config = dict(
    norm_eps=1e-05,
    rope_theta=10000.0,
    tie_word_embeddings=False,
    max_steps=4475,
)
Each number is 128 + 32 x the weight over its row's rms, rounded and kept within 0 to 255. Layers, rows and columns count from 0. Numbers have three digits each. The size before them is the row's rms in percent of the matrix's.

# down: layer 6 MLP down (transposed), 1344x512, rms 0.0338, rows 251-281, columns 384-447
# gate: layer 6 MLP gate, 1344x512, rms 0.0371, rows 252-282, columns 384-447
# up: layer 6 MLP up, 1344x512, rms 0.0352, rows 252-282, columns 384-447
down251 096:099100167176111161127170076129118099112139135099116114142117156157082150100168140126109107146130074097156147141106136093174117146068169079147187145078100130111172207128086171129176146167178147
gate252 100:131084165102125113129126174135093146091138149132165168119173123113087147142098179114140103130134122145084134118159109105095114165127194185116110185119144091102119114122071078139182139145082152
up252 101:049092112143107162130169092144106126126138121173123120060078102142103147121056136087148130129136118146096123130094164121119115149154111100103107154152138143072158127129171088123123100126131177
down252 099:092078093120142089147117083163122153123110089160166130104169127135151175123079135133148169163132104144171109142128133177088176152110178190137119111133113114167102158160103158118107131102081097
gate253 098:123098141077195161077115074076076160135116119116208064175179155155116127117099137116100158078125134171085167111097153108136167117123146183094135174075166172155139167121127094103116099145100114
up253 098:142135142173203067104061117079100154145173108113094106115086143175153086138052114069141065138155089115120076163082178088122128105147135142133164129154108094165101212160102161116163091106155114
down253 096:130120185210117142186133105105092091170178152121170109116093138130189096157117094091055127101124113124079107126094133108154155181099164158111186135132155148112174106103132139118127130117132133
gate254 093:143048067032121080123147160102163160153136101162118076134160120132130156154151144130111093100097130111120106146102036141176103119137109135151098086182161112070119127103141100108123184140188122
up254 094:108079133136149179130097105143074095069134126117153103191129189104128098113151121143118112122131169136172150084145129119070084158156120124107073149065183123105128196114073140140165115118114137
down254 093:114137150109147164191138131155109065130142213141092136136106133154140068140119187145192127154135108134128131105146087120152105181089118118100170094087114199163149102167174121105103129138124119
gate255 105:102136161139128127129135115151148145106104108031172115089132155095124136066147117103129112114111140138078097137136130135161122094117166120103075128138099091147151070110110127049127130095137128
up255 104:161100112202102123100187174151131116151130097161097138123097177091102152042128085166125142148091130123186056101100092111122121083189105161140144174128109132175089100173097130088126125155155121
down255 104:112170102123152132167124090089126151123153126108139095168093139147065150112145172094080163126140127127119187163142121191091112158090121102122133073043155128136128102121144080095092160130094094
gate256 098:178114127104157061112115090065138115146132137105109147101094132121136125150116109135145104121101087086148098121107111195124113075155131161160124134186131103218161172128143188138103111144060120
up256 100:100070147157142168145140149115067112132058047045103090063178148143043138119038106119124158169138123102139180128132139121140155171076122163095132143069112161112159099142101150105136103180151127
down256 102:152172133109138088096080112127124132132160108134128109124128189171160098142074081087128113077118149141104116101149091110105089135198154196138114165139100121142122119161196151175049128116113132
gate257 104:151133166099142099100106172077155110153148074087128169086152123079135157152101109152145147142115108148122187149091181086126085159142143223185218122086136171122146182147154112135097101122066138
up257 101:145144176120072129136129088141149109129097127118156134084097124140120152139144116154092096134126168057185119155133155128170164062104181116169140112101140126134072142053123111102115149132143076
down257 094:162101163089111162123144125071127131086100099082175098093146194146107170111136111137146083135113140141133144133124131120161175102100150131092097141163129162158146117105114099109104112173182103
gate258 098:164111104133112151174105185103157163059093133087115098178157113061102166073157181134170159117138105087113092155180122118130105099140161123093134126108146125172118163147084119131104134121142141
up258 096:146131115200148099167127136141176138109148120069135184109098133109164121085089104104106128160086091158119084103088160149104150187122104116164171152146147117166109058160122202083134103177137115
down258 100:221096143097099070232128057144150098123116135166154086068139116146150090105072140089122060156156093154160126126096138084156186122129122130147062093095123081105154153111101124095155141129137097
gate259 099:091097214090045134088110066089113138065155121145151120102116091114119100131105150110108145128116104091191154119154068131166144102125132157119088161169160155179209131125137170124165096138115159
up259 098:128122093151094140123117133145093128125112162128133174097074096147124098129063155102131134150148147077127131199122151156168120138149161141126089087054101126143081117129099122107067081132197068
down259 096:103133155141160132071116177086133080156070179173136085150147156131102121160113202123114113042139160157107112193055129116119171120122145144195117138140098147130116120086142116118182112061177120
gate260 098:144130131095124109100156133161145074185111171165157067114121190158159161220068124116144125154158096130165094124088171123125131150156121128150127097125102077182078156147113151168077104168141157
up260 095:173147124194106099108158080129150102087161133117107142109146110140195151167112108095099142103204089126046086145096174135132138171033189196119092141060174080110135114106182144156074146138150095
down260 095:225170177127139116093150131114169138176142133119142140128135122088099184142110127167152116153231082151127112089108154117158089168051113082155089084095155163095080129176131118116097186145112185
gate261 104:154113144082146082095131170103113144127095143164146166123121148144145139099200111116146069172077148185162147122094080098139133120162105160177040114114185169106161149124171134126153087103152194
up261 104:157100228135133117130110122132080148126096086108086084107129150158137117092096134109075162144109103152137110215092152108120123082103147150080123105156124102103181174099146097140125114054093081
down261 105:133128179096096101144133148098150152136169106172112164049128091154133107156146166154108144124108136150101118163115096102109060134125108119144139118121108105126094134141142084142118119194164083
gate262 106:080138161141141104086099123151095116180187174105157129069123159099072174118111150106147169136115109093125153115175153115140080040147168129155124141082110113181190145156137196134137122141086126
up262 102:109134088084097135118165135134140099077156118121096135191094126067149111116169180149111150090098139153135142155079122152163145119135064140115135122118095129148111094165063088123154121145122137
down262 099:153137111155180130138193160134124097160095092142141124095113157119166146105108123108140122084182146099102136126137093149088092150106066169139125065159141113151144114088087134069091121205161198
gate263 096:154150128089169108078087125130139163131135048185138079105129101098156149120080146118127122134077112138142168072096137132111089147077133166145075166093145152164173160111147165101153177205115107
up263 093:133097122121169155148104144137120126107136046140121135156090122131176107137082079142068083182050124150124140134112118174136139120117082118135127131129131122189125123111157156086092108124134066
down263 096:115100098149149146114113146121110175124125111137088153144101142139144148094097115174090103147087118131167133159106103065159080149090061095111157109173123111096077131122117149098131089127136136
gate264 103:080132198169144129125126101116075108193194158151145155081100135131127116182179112193134103164098156121161160098129100139163132081086138180109090135140100104126112104070220100125135140127089157
up264 100:125073183155189143128134052141109126120142120114199136121152143135111106070096110115079162138108159138056119039104106110134128152099151136085074145118103130165122178139135152128149131128143115
down264 100:120146161119135142158165121097129136139146130079074108151172133121186112100113116156121075083170094138142141192186196121137144059128192106100141123117166125113130103178174078139148126087057091
gate265 101:123112108056120130128124164059146102091137127150144098128120149181144104137184111178154101114070182087100076119142091096191074176105144147107120104125112146079153127174144111163134160070073053
up265 104:121077224145183147110107144141131173146101115124111130130171177102132104147166123155115109168084146122095205097151135140134110129121101162128084105135116129132112133109129116134131095111109158
down265 105:126140071097136070067171119113142124180142106127115109138125140188134075160122117090180123115123105093091101145083165079130183161176134121176077149126109093115081109101127145061076196129116100
gate266 096:110139199128107120099157159071090131136087120166035123165103130160100119134149109094206119169101113158186127153079133163098195160165110126217146182110128149130116064127075122074148060123152125
up266 102:090094126177119095100138099112143122089163164130116104108155107141193125220173114126125116121152145119124188094155198082111101205123196150105148131160186110142161124091151170133132161178105166
down266 102:146101142102127132177110146141120170134164093139112153143110100191177158138181148096096158124138112056179164133131169108105125141176135143160123151131129124101141144083125157098127072176173117
gate267 109:084184143154132144084129081146113147121139166173117130130059167116109174176090104170140155084102129125106072148131193094109124097133124152175149114132056145078123060101139087136148107221097101
up267 108:056164164152092108111061162124141168124129152123134111153146143085071091084166199112220135107145153079137179103111106156160160156097160126122143144101177088082134133105058080119141158118150100
down267 109:123137126105154077186134117113110184123081170168124148159138117109108209064102167117071132113037042178153154099102122198110086104214090148116153147149157182098135109082107168135144114164071127
gate268 100:111146135136082113118068124098098143089132109130106156115108141168111092144082099140161150100055090066086203111110138127122087121095163115070136162158113156135167126145098124074143086100146137
up268 101:153181107162139114085110135132130148124084058087167132140184100087160177133157133158109177170149133170141084148124136136159098136137080116138166160097127169129139156097198063032110143133093132
down268 094:092106122204125163128169107136153156162149168097144121165153130126128087138145111215123127092154102097101075098124047119117113119113068167173126122121122131152141154123145167158138149109171143
gate269 100:079076154124146158131081119116051139134138057117138125091166079167138111138073138165174100147120097075050091151121153165101128113149106135173066161189128141159098179117149134126135090172137136
up269 099:111141159052179102106125203132126169106154147187207139101102084120133174129127120151166158164150117104151149188111169145130098103167151121065174134128073126104132104104081085208116159150084088
down269 100:105138078118124184127088117139127109150157157077133184089121057166161134100169107137120152163116052119115118097136086121094154161155085075101113121106144162152161110119082103158124134139119100
gate270 096:117081097135147065082123150096123124163166180101103165152125133069119093081080176120099167139132123097118103113135099157113192148161116148121115174116211140134157127176127111093149142110073156
up270 091:137099141161085116110107154174173090106154123083087101140162179139148150154118131147104118116140134109099093103156102161131152151110120135122158112139207126152118127125193150087116187103186181
down270 097:208140114129095110204123114157144121107156123120107110112130187210105107203119096143128112138162134148056118060121105129115108147150139161081132096118150105109154106122159144156108160166162150
gate271 090:124153137087083143109174148127099130110117089136106092163149140146102103094153107122107132178165135185081107100140093192138134101105123179143119095097171127123134108030131142120176130119155151
up271 082:104063127142126073121113178136100102123120139130188197135099131113047210153104150188177134119080117126127123188128152097112136140145109127164189172154107192110107128226106157108148157079070116
down271 087:157132151074108159105146157084136142119067102108120106155131163157114148125116123182130159154107103125113106138078129114128212132091101155119140151110185192078125103122125185133093154127118130
gate272 097:100128090110135173126102047124097123112148157167162115148137142123224123158144148140145151079131100131134115132108191141063119124062177199102112139107131114158153134158111109135094218119148136
up272 097:096101146104163074134140082129166091137106135135124093144102106176154163133157112110108033121142115154109081137094179142112116125146073134175175115112073139102063084158123077136116207077121135
down272 098:113118166129177119128162132153098106113153040140099135154153104066200118134117165140192112091112167123142109143144177096079135178088150143119139150150112095116171146139109135133090134152074158
gate273 095:124156194108120109129121158173109130154129097119148141073125072145153107130116123111109108153102164112136094170077171136120126068071089196111173121108125156209129116073123068087147113129144098
up273 097:129181124167181116115118132128132142170110137111201136100110173138082150180132113160156149150180123162086148101115148085117161115130124052131136084117104122028109129187155145100119163121183119
down273 095:091123136112201173099160123117136130166105162105136137154084148103143121063130113115151094098151084150108119141155145125139148176117169143164116174112151133113128166132162178171147140112064119
gate274 101:091128075157108127133155149138120127128105022132131190079127067123147169171220158220131134105153157067152160184103153093142089114158122123121129114143148100102116108080122097153123080163123152
up274 098:081114140136186173123105136115142124157110078079081121137116160145152138187115145154155095095085084172179066146127183134152141090112180146144131087109133172122073107147161126147118122069129132
down274 102:066115152141139116159156149123151109121126162157136138139165113063142145130111198120180137138141172137187162175117144094081149191078154156099162096154143116171121151133120143115110175156154099
gate275 106:087244161120126133090132157038151111175183175115100151152125115120103163165071119120173193067090066180125089113107138137118105101079088124193072191128086129150131150188091151094152207187081187
up275 105:136117161138125146080119145143091122152145133112164141158091112082170129145173105148096135121130180175157172135130186096165103050123152123106147081140170124107131152079152080158101131109084127
down275 103:140123124145118088150129152100174119202179085156106077148135152195107136155105156080099210140108140200136087148160132149118125132142131103166148158099166091138165114108107144119151102140134197
gate276 102:087098155109167057106048162124058126113135154070078096136090157101154133174084100155153142123105119140136103126130090152126187116147198117206143153107126115139142156130146129041148138157072141
up276 103:136076077133182098105135086179096116124080141142051083190144104124111076106148142120104132114109069127086146139073146123095139105140065157142125149150141105072124115113132149130132140083189057
down276 099:127066120085118122155155163132135131117130140046125192151100152158136129112121174143117142130116175158155085123153129223107187095156138169107172150115097065086082186098084088159128072110155131
gate277 095:112119137123185071104113119094142111146109147134134128141138182168163190112127157177111127083102069105111128161139121115132139126071151074141096125116099108122141093111115137108120145109098106
up277 097:138164153107108123125131135154105140094134146110086140135144134156159154111102117154141133122141147098086115129126140055167159114106095112103121125086116148162146102187178082150101119081087129
down277 094:157152145145106156097163095108131129095109096157102181105133104122075082147122126171124115143135101126155143176149085147114168086136117133159113132122083128118082060111152109144134133130139134
gate278 103:215113147145101107155150105135156159138146085107161130168103192144120184139139161084148182111133157107102100083099097141109122112145121149089021108060130204165143172144153099151115168095150149
up278 103:094116219107083107177127141160131130045129157132115137165149165074110120166139131145085148078103140098075099165094055136086126060138136173103115115135088140153172125120101087061105120105123127
down278 103:061117187145104095162143151114101124121151132138071147116100156092135113143136103134050170075147127085084129120075096086109130089109137173104136088151121150184111154160078126146104128110157124
gate279 101:151114066126174000163090097113075168112117148142173083053138145121140152102089172141106135136135093113092095173126124113104105094165083154119127113091144164129120165071142100111128156133151144
up279 097:161126124098148154142152163151107128104106107139148136106081135107144165157136095161116145190085077118110153134097143196157194059108111091156115143130124120096098112132099181145139216151152139
down279 098:123094101085115105142137098151133134149156093099107096127217115105100163133123117133103132144107119100143102113167090163135108124139163119169143070161083128176139119137141188117129145121144167
gate280 099:141143134164119121117204140084091166153163194141141079156122103131094146129083191081109203119157172101115141051139165089123064100146177118177135104167101147141150074160102117119144136163110117
up280 098:123125115069161106095112126113124144128099097106087118112145188137159199145127177121150090136136157131091059152126095116138147155160140163129146134081126145147130151120131085206083063134144121
down280 099:113135131148091118101178045112102121129099116125118016113135149117168126116129138117078142108152169107112106064147177090116124099182171140124140091098079130103146105082177098131095178149087113
gate281 096:133119056146190125149160077177085134106142137109153100139071101153132101079065156164085126120112150150142139055140113151185162107149064163089118219106118180105124159151148131099124113108115132
up281 099:167152096066131150136109171143088187167118131151148145130126177157174151140118165159163146059167181116073063119135106070156052152094100115140167115094138140179102082113128063158118147083129137
down281 099:122114123063160154131075152145123215192085108134161104098161107150178113103146118116157103162097130082163142115128084057136054128178078113172160124158147092119122078091114166078144102137137123
gate282 100:118098138125175156090143162142116111142107144177168137119110114131091113125117126111105124129114161155136177058080152114119182110195114181194120157061148134136178073175135183100181178133103128
up282 101:125104117149170200096132139099149147164111126141102195165169152119196109143101104173183092110090126218150088147108148161141160152145104133166157111088185113089130135090145143149125165172125133